Weights of a small transformer language model: capped logits.
Each number is 500 + 25 x the weight over its row's rms, rounded and kept within 0 to 999. Layers, rows and columns count from 0. Numbers have three digits each. The size before them is the row's rms in percent of the matrix's.

# layer 5 MLP gate, 384x96, rms 0.0762, rows 130-178, columns 0-95
099:457522509457517509511494558511489506508542480494506500510491506495494492484537465505473500478460508501499493470460544503498533560512485467501463526491502475473527524501493488457472483525471508532493470497461460490447531493540501536443494513491468528469472496495498505523551504510482477499
109:496483526461533538495510496424524503484479500530531481491491504511531470472504466461519483486521565500522477518500526516438524504478500504509509588513502517504489515523487461500497523484491522476500504530503471480527465477487508510510444496499480471518493498537517512485470529516505515482
094:531461494493494504495511497484479500454493497483508509503465523502512525528500516465462473493515517519483487512486543516472442509446486491533514495458474534486491509494488469520508552490512499537472512468471456489465524528499537468501485548483531463540533465498503528491469463480477534521
097:491498485520463523542493474487501516552493437454475480514524540465444478493553523479468494559492483487509521530472496532493497449507474509502522487528516500496527530499544474477514495515463456499507472506494489528500515484505499483518469512447474477494472531491521516515503482497517503491
106:483506525490524498520554473466503499457469502505523530522497473482454495540511495497498496463480502513501532454488519476447500506482500504492518506546516545498481522487496520452461529528468534486469502532485520498553497501452479478446522477478452516496526481496498487481514517510517543499
095:500512491537511513447482498536468529468476486506451508453521458446523516517491541551517460508485532510499477503506518499513500519520466523522457501506493495473525501533468497505499520525468476491522510496517469499494479474538499481494491514443517523534478482530544495498465488473488471548
108:505482504499514536521551506437487491492496457522497517529498522469499531490548527475533470489537505509522502471480528443512511541521461522510450511475529495495488520497446467496503471490505555470479495517487541494514480479514446493484535481503488537477486497519511504488464503518508482489
101:534514466482539487457500538507508492507489540493455452495525530467501551496510533546496492526483531489461513510499508515512469499451489516499554533536517556478467497517508468468498496467491472504497473502500494491439498490464463455513454469499513486498522505484497493505513504514511498506
109:537480487456501474483492530484485534496512485494525479518485498494501476513486481457538493498458515506511485501508508530453451479480511492494504542469552534526545522512521522453537552479521489485489494441474503522537469533471490464482463547478485479514509490515514504476485521507507484482
093:512448472489526540511519508493478495526522513513480514497562526521467523500556530530529509519548470520499456490493464481491549534513470500457474501516516498497522499465496485459513510485509468480517500475530531524484479505475492501493524460486462488492486452493489527510547497521474535475
109:490496477480527482508534516480475502501510509456455515463487543517513493529509470529507560507466436489546459534526519484515491501479520456487507477504523527459487496498516498516497504501501545528492481480537500496505508462511499499540472506499516506514534525487532452483464559504492533482
101:530505520510509535499522511489490522537496510477532477461492458442526433473486478506543500505511488501526476497496502531476537474482506485490514506521488532465470480524457525502554501467496494503486483493478476497467487501553497501492491498463481505504549528523465518465510549493488542466
103:497468461536500525484519464503496454474535534503528499506554546528527507525505463466483486442542484511506466515506514436516508474535478476490506483529514526516488520530502509523534526489493500497477475502500505500485531501477500527535499528465477502506499472528482449497500450486459501486
104:506524478506483487524520503534461501479519505503472542505514539468513537514543456533484493535451506495520448475528520497512472532502502473490506514495470510525476483498538531503475537507450469534462497474515466536468463509494490462516540504510484474492537537474488503485503503530487461483
098:533538509513509498529516550506483538467531477532528501500450534543483449485537439487497518516479551496544512500493508488482504513508474496485470485512527490542508506542492487506532462484539523507507490463537490478493478464486461470489524514519494514488522517515461481506479491485516475466
096:509511503516518476508459504486472494495508477490459500497544503447466513502519553555515536528507443532485489475514512540510496479521524494497510486522506478508445496463512506515480494478510516499477479510505462520491473511461463500533491548509531484556476529511508499535486535528540471520
100:507493480547484539476467439493558497497501480522490479461486512440530482512512524534510458534471487491489527482507509536516459526501478493497524482498470516525460514521497516487498527536460487492482509513482479516488516478494489519552548497472483473502522486501518472487524554522502460504
105:479471518510513506538521508482473579513502471509511493534505480507487541519483452522496485503508531524487557549519522455486515498469502471521517498478487485483513560541479461515542506468522512478481491536502534520504472468518527511473477473480509510475527491481477470511461495509521521497
095:527489477519481494472498495501484505514568503487511512548469469505486492517511520517515520448531501509497478521515546510504457515457490530542504530471475507506523538495491461494458507513466478491503451497510508511505516526446493536485482541496457458515505452523506507502538487498528532463
097:519498518451541479527488463455493475490532516513498504548464506533516538473530495474529494502533483521491493499484491511504498539510557494496518529481478492530478550495468485495544494486532485471483509508504488517492451466507457523511540522473459539496514514459471481471486513493465528485
103:487496529562523529492492486527481485521484502507449510490495560522517503531491517516493504472508481499518486522477494500489450524468454484553470516531492490516523546481527449466505561486449467496504465480534537510497512453487528507512512503525504488491513493445494502499512489498483504502
101:541509545457548457528481536523506510530530469532488470490489492503475528498532478524495505465518557506518520530469474494481461505437537495517510506520471509521511505487489522527501517497496511476474479505510526543509519479464514486521488480481453548475498484519492490523517511507555512521
106:512520518493533495492520525487465494515468491494469470501523518467512531467547463488492511524514537505553465513525519523451437492489509469457478514534472503477461498454469500492466536494509520497519501473482525509482492481541502511537494525492540491498540476505499498499476523557530491498
106:513508528504488500480531520493467465515502492510505493501514514460492543530517509507522542479544515494486498473512508491491503475518520479492447524524460512486530521522405524525495479476466468496528465474531525512550496475483502483516478493484553468518474492516534527509490544499517466516
102:491493477500506502488475491525526477504464500512498482547503520524449517505497486494478493496499514549519547461546501481503519537517497484535467549458541549496502494530469496499470510533518498491515527505483525519456487502449493498515514517473477534523516440482511473507504469530504562496
102:556509506511510474508480529451482507528469491498493498514530530501503486460538508513527488480518507497539505474498510497490551503450518474476451532512503475537496463537523504494455462511517511483477561499508481539475455509497503479481511534500501525476525515493485523481464515489545468461
093:546490462481536512451540518496458538527470517507497544527502516513484461527506503477483481523472492527499528529500519488508471496485491494500515516461542503535519498499483546499498533469475490501500496492547539541497556492517459461516504493477511499530472494525509516505536444531480523503
108:498513458495548525501530512491468498493509491485509441493477492478523501482523509550520458512538493494531510500528499492461481550473523512458472537502544518499483501508479529501497473525530520478501511501486466471524578472471525500499453514503469472534532519495500491502482528524489469477
114:493495489448535537515489460495481507487521459515460486545482512443470459535525505494525531510548517501464498463502491477487475526529484507507478480487526494499477486500475489481474487512506481468542476504523449558502519521504485502493474558504475484486510536486493464513541523519506481518
101:488518474478520496463528552507480534507514500534491507502495521542540551466507496510516474494489478470546473523521493528501470503502542507502494512505510509525503528528512512512506507456471526437504492480489490460499520444523501471516480483472486454492552464532461490495471452487506516487
097:454482501509478501439493488518528477512498519466529469527486527517493525532532466516481517500496475524489523494535553510497438487467517486524527506505518491514524452502502529467499519499478449510463486507469537514495525511459470519486518526496461516532520507457512531488519503535500536534
092:484484504552489554451531479511516527523523523514485471492493486466516497577482461547513528468487499507540498509545500504507521519471489527550515512511475531486495505503504476513509506488468512464483484461499488466505485495456491519508508480460529476474500508515535462462497520489545481491
097:526490509487523506490507549483492453486512518465554496504495514478450522495516522547490466514465430553535514489458500503497466504514473463532500497490487480539501492510526486515475471503526513487481475521487514476541495532542515490529462494502502495491490544524505498537542491487515537480
108:501451482518542533462545491439492525480528467468495498533500489495513509497552495525513536496487532481515513493501487500532514468506541508505520512476531565508526516514506456529494471474540495471501516521483541476501500515514489492494464493475506528489539483516472525449503482513473468469
094:511507478550540485457524494533482510540480500480535444483486500483500484503506517470458485477522516486525459493504512473467477505537534515500517497510459474484475523530496479522476516482508466526532559503491542495459485504511459488534480530507495468466495506448494506469466495489497470532
098:501528507551505542503461470481496539515509496512508466483534510486520549525515470495465505475480505523472487508497510493473475495514477468520525529502520514523492519551433516527476519522490515499495546504492516505478475494489476466512457490465478531535479530477492559474476523535536469502
105:502463492518479546456542477474493491526492517508527503486510508475503483522534479505530501467476510507498484498499486498499471481450473490557489512496520547443538489518487482529508520527500496487534458511484521495464569517485489493497482499505526496499565453501461481464501517521506523465
110:542481523481521521511504509454494515508484482433499498539512494519523544536506460489469476501512517506469480499539539467475479492498518501517512516530460524475505466487505564513491498500483499517473447464484505513501487515474491494467467474473523503498511533450457513532524481525531509533
104:489494494488490525466502458495507472471502502533471467520477493523509529503503451508495504523511520476510500507478507475454540467505495508524473533543485501507505476498485527516531508456502515543425531478481493501485539544454507522496473550516467473481505512527498489504535539499490461546
101:491494515554495502475487482492505548470495478496463539512503460458519519507493490498470516489501510488504465525494482468551507482484527530529526529540475508524542508461483542518486527483458514537512481461513562539512506483495490501487518475469483478492510534470505467471467495498534485464
101:510550487515540489514511504470515461445512504515520499520516489466504503508504491507504541545503495526504519478460520465487517503498500474436477480477514528476510528485467483452534474452507484478459494491487495497512481494465453467511526491521517535499519532535444472487525478543504513494
100:494509488488536514455524487541498472489447552468529470484516503500478481505520504459533506498537501495541479506514538512474520502511512491487529491524444512495513456519503488548510523526526456519491480501521545530536517512474508515536475498481442532484524476482460527497498512506481482474
091:501521473524477504499484467509515473500461491550521494517472574512527463518496507541404516495522479511520508496515501514483499482485445477491483470537486502532485469485455515483478509527496490515480528502526492481518514534499541535510489485492494482487468484531516466522520509477480511529
094:536525491453538483493510485442428477519463491491487518501479514503544521483514516502488483504496469514520476539529543466489502500505494499492534512492496497463529506487491460506457522461518518428498463515485518501453557520501516524463518489509519511497500490527492528515533503483496514516
103:482549460512539486480475492471490466488505480478453498530504523478527515506521476519507503482541475503540507477513512509509487517526526520502478490465469499502498529486468538508568516467473485513469483529438498537492489487478502463500501564516486493482544533459501495466506487527491502473
095:515463486475504493498473505526536464525473475423521538503474539500514530493487545486504498500504514540529497523478520487493509474478454539461520506481502481491531519473444462503522488519496464484515475514482512482492503506509454445475525486536489535464525495470484470484531502493507516512
103:445504522472533492542505516480506531528503496496494501528482486435494472505516503487496468497523462469516478547469503462459545518515514487476496483480518551515495557533466498472507483449508510457506538509527486484501544525491494501482520514509492540477460502504489472470473513511502489523
100:501509510484490480493476516465462485470498447546469484542527522472499512486499512473518535515497463486509540495525540506494489509489525508501504528537466516533482466514509537472440539524509488438484464463487507506539491513489495493498465500438509479504482501445491490510502508500544510491
105:528529497481500537526542493489458500496524498503541496524474487502504548481497475491494481471496491522497516492548498476531467538505472519519503476489504497452527495556493458538502461522436450456549442516497528505519510487516467517489488509470529495492491510503487490470508503530521502513
# layer 5 MLP up, 384x96, rms 0.0765, rows 130-177, columns 0-95
092:465509528521472478488447488465513497490498527476515490472489512487471489494478458477520485542449527494498492464502497504498494526467519522529482498507554470529483545472496535517511464547539502479481510513484469546512510508523527478488455480525499477496522457529469509474489495515550532528
098:484508490463487515458478474477477489485513514479523499469498448530484493496507539535528524528521500524492514469508507520490438515530494518484465497483470513498461507492464497464473463528455515536516480472482456494561495525491552485480490521524484494520476455494451530510521480489509498515
099:493536535491544536460558486523543498532486489470543517491505487525514530484528550512533555516501520499501476506521516456529506454528531522467514500506514475512461533502488503529536478489524488492494489470495460499485536543504489461462494494489488499486480517498487491528506531494476465485
097:497472488531485528502505487488550502515463520477457495444508478491477466530463529446506506509570507514490502531465502467454538443515485464514496505492518479509491489493457508501501508509516517521512529563523472492497480509493520456475560488479497502509492485526508516494500491505497532490
098:537503513483507491492479530501508495488504499469491522481506498521521491505468509513498492431505476515551499490465488481504498544509479509510468464473534455517470452464464507466489477463548501484546463479526492506491488489502507520470532527547516481528512476486507488489549510499530470562
095:517523512485517531496454486494465511526514520517473495489528475506458499497493478524500458521477460491535437538547552475502525537515495468507495470479483504522513528521526441469492494537523485515496481504518516463490520520510485546506447519483489503473458504505498533519508501538516533503
109:479513459451519504539493499489475491483525510501503535474531544524535482521524524496476493533513492513539547495452501524482545505491495513504513511502455461503488439480503509446455472530507497499525492515470495492484487447503471522522480463481485525492507531480518521506511537493508523547
102:478494503505523492536509448503487488516543520490524515468465520475498538474510542511519504500504473511532500519515458525486423482482482506524475466536466538465491494487521483521464517494465508462504462506547486560529505523495525490510484498471549506527471477503488515508482484503519487531
111:504503528514543506473533523498493500497523517524498500455505504485507534528561492492491477544464533489520484471475502490496536524461513485474542506464490517482507494552490483485478468474471482493508482535514502486513537489502471429513506490484522514471532492477517461522475450538521509451
106:470516515480507501516471491520508498484498506495516499529554450524514464486509503481519535512532477509483495470505518515532467491491525491471449514510508509519500480526450476456547526518501462484531501510549483522493512544474473510471448544506455461487530481465517479479526507490512490457
105:492472515500491503467557483481521494449503491501472488508456517503493506505497506469493481497505529506510473503512512507514504575503466534448475522483508530477481492524493495514479471495486513500528519548511494507513526551459507530482534560514532533476540447527489489495524468505466529476
103:486501502527480491551465466493512509503517510518484511457493486498475507518482495472495535531507492536493535502479459482525473519481534537469527479492433478514503484491486512477506497468479462436468487550525526497505482552495479463467490486502545498515468529515544492502450506503512504519
094:469498536488516475536471500542503482523506489495461509535508468519523523460491508559507511496506469485477512460517540467504530540507533527501546518527468475520455527505486484469523498477522468478518483529475536515526443496491532470491524528520517524441498506486487522496478490504502487486
103:492518538520488493492488479522517480518514544509540467525460495507534475483491454549488503484493525455508497509484520557491466516500485522484496483468485469529466527497513504467487493502500504548515464492482464489516545534459511495496467446535524511464535514536494500532532539494499504529
099:528445523490496467513500513479505507496562457479496537504532504517497500512530465485520502526478524546519477434474476517497497538520492498495504495501456502528499493529506453498526508523511469472512495552531491475481521517524519452514514500496544504514565486510539501478511521500461503489
104:469535473482492523479523537496507484513521491450501495472503514513501492492528476510502512491523466486530497525489448514446511506494496499480475441464527508489515497540467507549519517521543498510510453528489461547517500514508464502507507528524526494448480465516508531532524457531528497475
101:508488520469535484517488551509480504518508539455500509474519486473500541515529479537520483531505537485498486473498489472510518523482497458465512539524509519507503516465476464495481446523573510487506493471457495515523482476527486493497489503475528525526516519553492529519539505490496443497
099:470510500491494504517482458492501513490546461498516511487501502492523504482529465469497465495467477485463516527522529542550543480545507523486509477496498481547498476488498481539518456490553503520481487496486478497465514467541483511460520529511479509489499545498490521485440566503487490497
096:488513469536508525517514506458525503499502506524472519487467484471493439475502506516493550489484543528469468500512533440516519540510467559460495489473489500519496516462478518491530501499462481511520506500478484528515526534477513528516510481516496507491530488482476450461521467485463530470
099:487523478486489526472501506513492484461506468542438491464486509473489489517515477477488460527535443514494474528508502493540512509492473528544542508510484548467511536501504479480495527498488519488502472502499485523464478535498521511493435538488479461470526476544526481503487506502460484471
103:507531513476447540471493531515507479505452514518499514475482506484482519493514512440511498494477512533506491532512484536492514450509485481549525524483552509517531514532502471474514518464526519492488493518518520478533498493520489484473531471517482523490486459449483516449471542469506530475
100:529513497510473505500512484457490516515481497530485480516505457476512492507461440519502541477539564481505457467476512471508484522510470492458519457471487480472541514502503501505499511481495476502503535485470541523552488498535488484483469477447546490501523491469521538497486493503509471526
105:518519526464515523481525478515490517543517525494465461485456550493487505486546482466510450513516487519533532497491469514488488488499522478468524512494488476501521523479523509461483474519495538519547507491532468530474466529496499518492485507507483505549515471478502533530456457516445470516
100:488504505504428496487512529501501529519491507491502529509483521462529523511526537487479498483452474534526478529511488524512481521498462506478528489486480518512529526494508531476503509529504507480485432497534549483541526475465462528567519469508495514499492498525498477480558505521481468512
098:476497491510477530477534477477547484457475502544490544503508481513506492497460453508501552547485498467514479526500521529464508528484474508488521520545464530491534510492492488524527500469527522452508477530531495491466461498503536483497477516469544531460515505525518524513498507515507496462
101:515500509546516513528480495497484536509540525496506504499491505513475533496504546540484511484497515518500478542464549450459454558500491515505528470483493501483499529464480499522506496508471506496471490515481500481460503532510533488521504532488496491473468521453553481461496529496566478489
099:479518487515509476491534499493492497530459500565465486522486473479518477514508495500533502507506516497480486498495476461481484508550547506494499470506487501527466507472478511473521505449432487497517516492524495424540521488512460511522499532476512486486537544520527527476469469523517491473
098:523519481513492494458453464516504562504515532530468489480493451492511510522486536509505494500481505485490499469487516473530511450532515469448458501502498455502537514452470535524514511491488494570539524493492499488525503481516526527454461470502495514476493500503504485459508485478514496491
110:551503490505512485469476533521526514484463495514496506500499529492494474500480473507490501536516486474475484464494476461473507518531536442477479520546467494531472519536509546515466491541538482513497549461472539536542496488490480513493500521498511490522519503461479524526483505537527475538
094:493541495555510482513513544526459498498485505509493459515500485457548458522455521528469521519508469463502496508540507498514507517494550493501516509530455455504480478468489527479493526505502482509534501496475544506478456530491490496469481479467504481536465505506480479480443478529514496499
105:517526529463550503502509494493481507485500460514515471502477488484475459476553516467509508472517512467518496484517519501532515496499494492474510512494490483498493447509515493514483468504551511510528476517467516505502482489439470557452493535477527484510470473452505516535502471531538554527
104:481512535496469528493465471516490565502507477502518504472506481536549467500469534480476509518482479530494442504502521513452529538498493500534506552489475502487509480543527493517520525485479460502459526467482478492508503504517482436520513498493522489526505496495510508486542469498541531531
093:513523476572534539481514503479508472493517546468492454513517523468501523534531519511520484502531501473556495495509528526493462484478491490506513454494514507452464510455497503493544469475464495512493471528522536529483527497515544495504508520542501537492488479487494537513514524524495508520
108:496509506489448511486510479502493476496483468482543488536470489528504469522540508504534511529481454491469464501492489523544495488513471533521477498507501494469499469466529489458519500471487495542503520516506522470550478466457564447556517491510503479514510527493484477512513547509488492506
100:497493520496498510488483438517464462479494453512488520517480507512485497505503496540520515532453479517537500530557532508530502483507486456519501503511565503536490505494486519515535464476536504487488486533473515509525487465518519497525539522500480488551491516473482453448513537520505473488
099:506479523501536521509450528533500510461525517464508476479502498520484496496482528468484522466530493525522491497507541504508505509540509474494545472463527500527512474488484508528483528511502497493546514491570541520515499455468474451522486521508487512530459543489464525487464528484525509528
111:517503461504489481516481525484531461512447502464549513483497518519485526520481515452531532479485486547506554481496533483494501488495531480484528485456525473484517490523533505501478549503520468494478507550475509494506523523531516486464535476522545531459500516473517461497506503484480529483
108:489470513487514478504541513507518505484467428517533484480490501513473539528480484503487478524515554516469480498466515471498468543497500561470520520481522449514497523541452464512455528476492512535498491511527495492521504488507471464465533504485528525544493480495504512519477487522502522500
096:499519483507524482539487520474494473490488461507530532539519512478517473538517455471454500497538475475502465454486488493529514503526536550529504470523504532532530514493475487533516528502512518507533474503487459521534480533448557465514494477499507496497509476466491483475482472512492506534
099:499460458506506494520545514500481486480497484514458481478493512533564464555535483486554514482505471472529480516523479493524471459472494484520443524500493481489497512486473521512496534465457522539488507528453523497511526535500468499504550509499498496525519524502529509481533495489490485501
104:450483483536516507474560472519539481533499474468530508519524496508527475540503495502527476479494506458485505479510530479518488512476491496494496526502467466496516520488483515517526482551491506496515446492532492501481531495455495460504541514494450491478543470496504509479548453539495461504
100:522499512544490506552486489481483491512510496500527490453507466521509516496507494542481470525538522489487512485526506483529510513517551512511473510534510458459476527491528478458497478527487497507509536504479502482507546465508530495519448540463464519523462521455519551462479502473484491518
092:510531507485515516463498516502506480523501477503505481493455537527524449477520502509509524520514477480508515464480514552487488505522508482498491518552451465529494495539478522528463498494519475534490550525476445469501498539488492518541506500547519519483472545475487500519517530507465459529
098:488489487535480535440471496533500481527483500503526499493465537452492512524544453493479461475477497504523488494522491504505487543503531510505493449513512539509516482463501481568500504469475518459467482513451485497495500540483494488536515547495498509472511498491524500498515520507478525554
101:528483508489506522500492496554513466496488460539510503523497479469512494487504469468522489510531515509524503498461510478493517470529489518475445462543462489532531500518494528465508490553491499508480523492489454458496505521472525430503539533505472512509537518467480505518542529474490515482
104:495477522465486453512459495505522505513513507548501490475510499497547485474497475485543497559493478487527479504487491502493490520482500467499516501489481497533445529513472524523523544523478458484477501518506493521540454485479536506496528509508486534481528487478436508521484532451541470477
098:521519538504458516481531477455464501488463484521496482477531500520532490501488472510492477516485479518487514485512538523502463500464493525498481505476491514515439506476545516497503526458503488493489475538513509513503513466505492525558450513504529496446525465460491538555521497507472534477
109:467503529522467488488468550466523513497530455508501484543531485504486481488539501510504481574507481486507510490502571556502513517500509508504473517492513459522441490492522496480495483521483468498524475505500515512523516506496521545526522495441469481521507473455490501485484520503486472526
# layer 5 MLP down (transposed), 384x96, rms 0.0765, rows 130-177, columns 0-95
102:470486527529450507539504470479477508489494488482492536481509537525487524525518504487534505483535480491450490492486493489486487535505472477496494509504494520485523468521526524519472538509453493466498502525555444474542478482469519538482513502513454512456495505525517490506472518493450498558
100:508521495457526483498458511476545497447484472537498449498496472520502524494492532528508518498475490454483487514506464500546528538504464493489477482511515500485487492490531538444462486486548522461535487481474481546506536495504514500492533507508496525527485524527498490472500534540525487530
097:532511519462498498465465492496531501538490479516555461461504526507496533500522514490513468509501503478516513474507497487470479468507464524513491515518479500509535495551544477571500508474505532500513462471510509527510498475478532522519516531462565510494513489548507512491525479524488533461
094:462491509458549486492452467475506521490448455506494511500492496543475485479489558457511452493512504467506481516538499512511494509481516528515511503526516495517516469477473481510505478541485460521487532496460480489447519513547554494490459490516528473467482492488506487519517487471497482496
097:492506523518561495477484539504479522519537479513535506480465496505491504520528506515500512503487484480516524512520489490503493496488445531510471489494512528520514493539480509510489472481502475512503504482497470481471528557498489472537495487476516505524574485491489519508399487438515512518
095:492517481508513531468462462542501492483474510508504519491475470479495473462482522519487519459501491491516501470483459491476491514500490510503469503459510476520506479485505527456498505480488554524484487523517544529475523458553544456493499451516531518497461447514508522469468495502509516448
103:502551491459543475503550542476503544494501489500482513521503452471512552534505521532477491475483519515507545499493532486540496492440485474487538513504528501469477499524496504469476443513498459508478504494526507492507541499510529512452499475497443518500512518460511493493488512491500491490
106:533517533510519520498478499508460543510508540494508519527512499517495489532495537489488525463537528537472528488487475502489491481544488514490490489470542445492467523482438488495487434488465498493495471544502481477505513520496474515486457453493508511528509530519488468473533529541511505482
108:472456531505533482520488493483479497507501489500518483536455499548464509539530533449513546495547524532466509515554503486491506455515509511471483507494499508462508492501494507508524530485541496523491551475481473505508516496480452469478512472478504535477480539508537526491511461533511514505
102:490466527513520533508504502463482483497535497522494567483556496523500515466516471519525474449519488514514469505538530463473504508521502490486545487481518532513527489459493483496518498484508533471500532481485494545489497508511476463468535513480552481490476513518496501502465521502490531430
104:502477475512492419488473461494510465462515498491493549478458534519515472462517488570505517487491469480523464506499517539492461497480461485470550491493484482513456502516527522471491500498500502480504515497540496513470483495490514515504490548469447510468469498519496494491509507466488489490
100:477519479524542504486503469535483456493437554463514490479476511494535501531467523492542551476495496461510503505503501530530540497485458497518500484494545509487479542493501476549498528547510497518522483485474498528514516489463513521534537501515526506495467503446486500494494504478532490495
096:507494476478500464526480513549496586509524550510450473478530528489541493490537503476517513500491494526455503482519516521528510461503449524467463479508487528499471470487462479510474513489488505507481483491505532507481474544516496482485470504514454458488495505495468517511497529536492510489
102:458485509516535495516470528522516504532480492486482486499508541500461511507512527519504515477505507493474512508464450527476508453461526573515495545459475480502464510486459449513469531468515527462525514505507528511509541473504475538496531509485534525515499513521498473477503488540517485513
095:524454523467516460499560481490481479533474508472479511521516483496506477478532527460534530505502508486505469509493495500527478477488486484571475505461456501520563547456476470489480471501513531550490513503510492500489521522505496483475469517511491488510454489492510525499496508538479471524
101:493467493500546502481550481439497490518483497472464548502501471543521535477481494479543503483492487492536537485464451480509485500526511489545534511485495494509526496481483496449473463504496536533537543498511518468524475501519499519480508516489525470464512516528477512510491460492458482490
099:518499505546479499527503458540533466518514469512523493480511482522454477468520447554506501477523501503504522470521539464497496516535487485524504461495497497487485506509516529525545522491480513467481488522550490553537491516535473485492560519510486496488494517515487443542509493489523492496
107:493476483505521538496531501456521491544493530546536514488545497535498470514474526450478489460530498474437512479536475481525507476490511539503498532492486485474494442464487500512506487505532458522544535516464493467496471482529504509475518508523502516486497511463512513505511480511484496545
097:461499521460525511501544492507534534501492449466439476493489522470519542511475509518505476488531490517510430502478508487527530448541539513499480495493444506505510505487470527515506507513536508492505477534503488472503509529534502504474466535476526468505473479472503481526483536509488520492
100:502491504502477477513491526450506534458494469463484471498474509482489535494496461500498521523508513543490513480516463461512485489536499533496509473465455447567522514527519462509495489483507519499485517453496471496485494518494519492534489488474463515481464556514454487537480473500477477526
101:459518488530547490509494500471513511514481499494514483497465559523502496473532521516484526502448460514515500506470481501541454489519557502429508487488504505488550503493514495497477483537452496513527505483492509508499529502549463523488533530507539492483485502528514533497505474527486452524
104:526526524510499494490516502504486485484544480482491487504476511543508539523530502554530567532457489518485527542465477518513487501456494505499506492495504473513558543444465540472497488514496487496511524522489465510479523457461475500459514502519494499474521497522532517500526496509525542515
102:508526516494482504491494435508537524481460510514505454495477507501549480495475518509526561451513508521490544510509477448515479487486505505529499501516524507499483510480481488526503524560497502537463489482498501550529521520537527524462506513480477518505471476492535497494498458510482559494
097:519516480496505486505557518527539489478516486461501501457485483523455498548476501471481494517449493486503484484461526518513539487486522457508469488497518475540534506524544507494493475518519502522510505526485518520523527483443499482455445488518542480528548470498475514505520524498478488520
093:547493524480502501542520475508480532524472467518547479491492494515531495479513518464540465469480498484511481519459483505497523565558498523522518499439483478514514543492540453490459492529485525503500484524520494521487508498509530486488491512500503496497541498486485499441486519502522541474
100:494474534481464463496454462527525487476530527505507541483493527496523448509485540544468519508521535487478473513474507525472514475495494517460475469468517492512499503528530540477518503541458461498488498509505483477518463483524492542490535481492517539468519529535482519491501489454524500505
102:531503479474537519518513475484470453501486491496523514551514526498478473504520539505517538478500513520515463550493541513526472505498495528520479450493516469502493499523513528559515522537533499509475489486536466507520483488499501528491526475463478515493439462484494519550466476516497525528
099:466483537487451469494487491503505497493488521510482485519505450489479528491471552536506443500500517475494525472502466506512465527489501492545489531486495455475506502479467492485501447508500513554525535505517553482533518508517513522502485487518484560523485501508473497473489531452506469467
102:484486492524516499484489501514517558523504469520509477480501509463479507508543526506541515533563538526526473501456497505501535531545528496513483511490521489439487510478505542461534502461486501525501480529513492440514485503501502486480520473526515502498534462518512455500475520530487507461
095:514474521506467466489509468512558447533514530514519505511526489472486459532470539509526508479482479509516525484478474475513489502536511500490461524536501455489518481545485517533542495507523503476493503537482564497504565507513522500480497492480457526502465523471510521497484521501508525474
107:525452479478482498485528473510514444467499510475503524461533498533516495503557499489471514517486539504493459505507462488534481505477472504495560515474491490515485530500443492527516500491540470484493563471473511523503498501472486482500499485493488498528478484506546537514450507509497530539
100:505484537504476520520491504496464476525484528535534533523513491485527506480497467524493478517551500492483505510545517500498533502449490510480519513488516508515499492546464533527493469503499481474501467519516460527519452520473446530523488513466517497442504548512476526464505490486468460540
096:507460458474511508533557528480486492563481496453495468467462526511507473464490535476470498560495482491491487505533505518493480513495482484492527544489528480511523535481502486573454518529504514512525520482504452502480484490507517482517491492514483476531514487512478466474483493484514491478
101:507470486505522511524478517506474546507507470485463517495530515527495451466520490463509516480496477524526504496476480518518503501549542490513533505473491502487508477519484478487506491487500517523515483496494493497488453548481516514520454508462514523457544479418525482492484495491454475434
100:500494483503496532489540498527488463496505496506484508534485529511549509473474491521487508526527530533510456482463478502479469477504488513502477523481476529503445528531484483500497509478489465526496468570547463497475549505547527500470485513519476500481456469512493474523521471493525548505
095:503536516475497492493523521508519486522494521545528529468522497507490491531495503501492513505545479490494466534530494533517482510467479457502541494470515471501508473438534473508514531454490543483536465512463487492527500523490481478475488544475494514480501463498489459485511497531514581511
105:488476494490490478504496489512495456507481467481518477508477514511525462458501477494489504501537497503523469486517520544485475483555457519442471493511476491540461486468517521453509520520510480533478569480518487552526507507491490489538476505463448516517475530500527487496479497477528482506
101:486471494487515509478519499492496512510493491503524529517435507484496494503489488506498540470516488500499526516571479502538472541525505548509520551547469533488527489443508523493488480483509467501510472490464517502459511514479538469471473516480533479498543462469493533527544482505497514475
098:497503494436471430522524479543538483442504531492469486470510491527514489433478486477514487527498525500547528503490524533490488495494492494524470505479494479467488516482485499521494467476499488489488508491527464471482501542533514511499505484505520467490538522496509516504453529547487539509
107:476511526529496478503493508489519476498487484527492508491515516496500519453483559486535493539456553508513474479502539513559519530494481469499521492515483506535499534476502524507483498468488488445488539500499496528493472503445481464504488533507484459467446496488485529480498445524486473518
099:550514529521452487509487493480505503463499492480464543523499531489527531484492508487496531509508541480503488514493469532474548514519476471534505560484509478528547479512483512473515479467481509489504508469514495463564503507480464470553558518511509474497463519499484476490504486507475515517
101:517505501499546520486489497508508498513470499535516524559497526529468522493498473499483521499558493492568517478491492516505499525539498469506479525535465526473494513503485500490464486503507511505513481486459513525478529540511466519531503547540444525518543512519517519530473538551484480501
094:494510484487513476499492473503430470472501537478500504560512513475498534519494477501514521523524493549534482511477491491494444538465537492463470455535478517502485466508497486485540493515488523488499467533511481488490470491455498534544457525483523488509474517520527472525474481496513529490
089:513500528459472509536491531483512473509493550519510510554504491503547524500549544505483505516480526499535490514472516471458471451481508533495550483475489491536516504527485539495505482495465480521450497504490496487501448502516535487521489493486498503474445533486475555494491491523504501523
106:448480516511468493472493447494496509486492511517502493486498534505502520470481468460482523527502506472494529454528485527484518485471504466526490476512512532526531500488550479500448474505473487498505477527458480485556498504561511491545516463510517488478536500537508477453532483497537509489
099:478508465513507485492513460468477527523524521507465504498555467469490495505497507539475484492540515471511515519516525486474474478487481506500492495525510514509506486501525485465496451532493515532484463519568500518531458452491551474474519523504524525494456523502534452489530493525505521452
096:531492515515487519522536486460478477479573502535502506522478487443537468505467525442514514484514521511509502524520458533483535481484496532525458511520516503515536506550481488521464486515478442506519490489501467489530501517543495483523508475477478520523534497493481500507501465475501494479
100:532478510473465493530528455474498458513536476508527490494482522475474489529543426528500526525490511522504485517501497486504500506489485500497519482546473525476514532567526476511540492483503483487486520494511460492493474523559528513503560496518483509499501496498492447501515467530499530520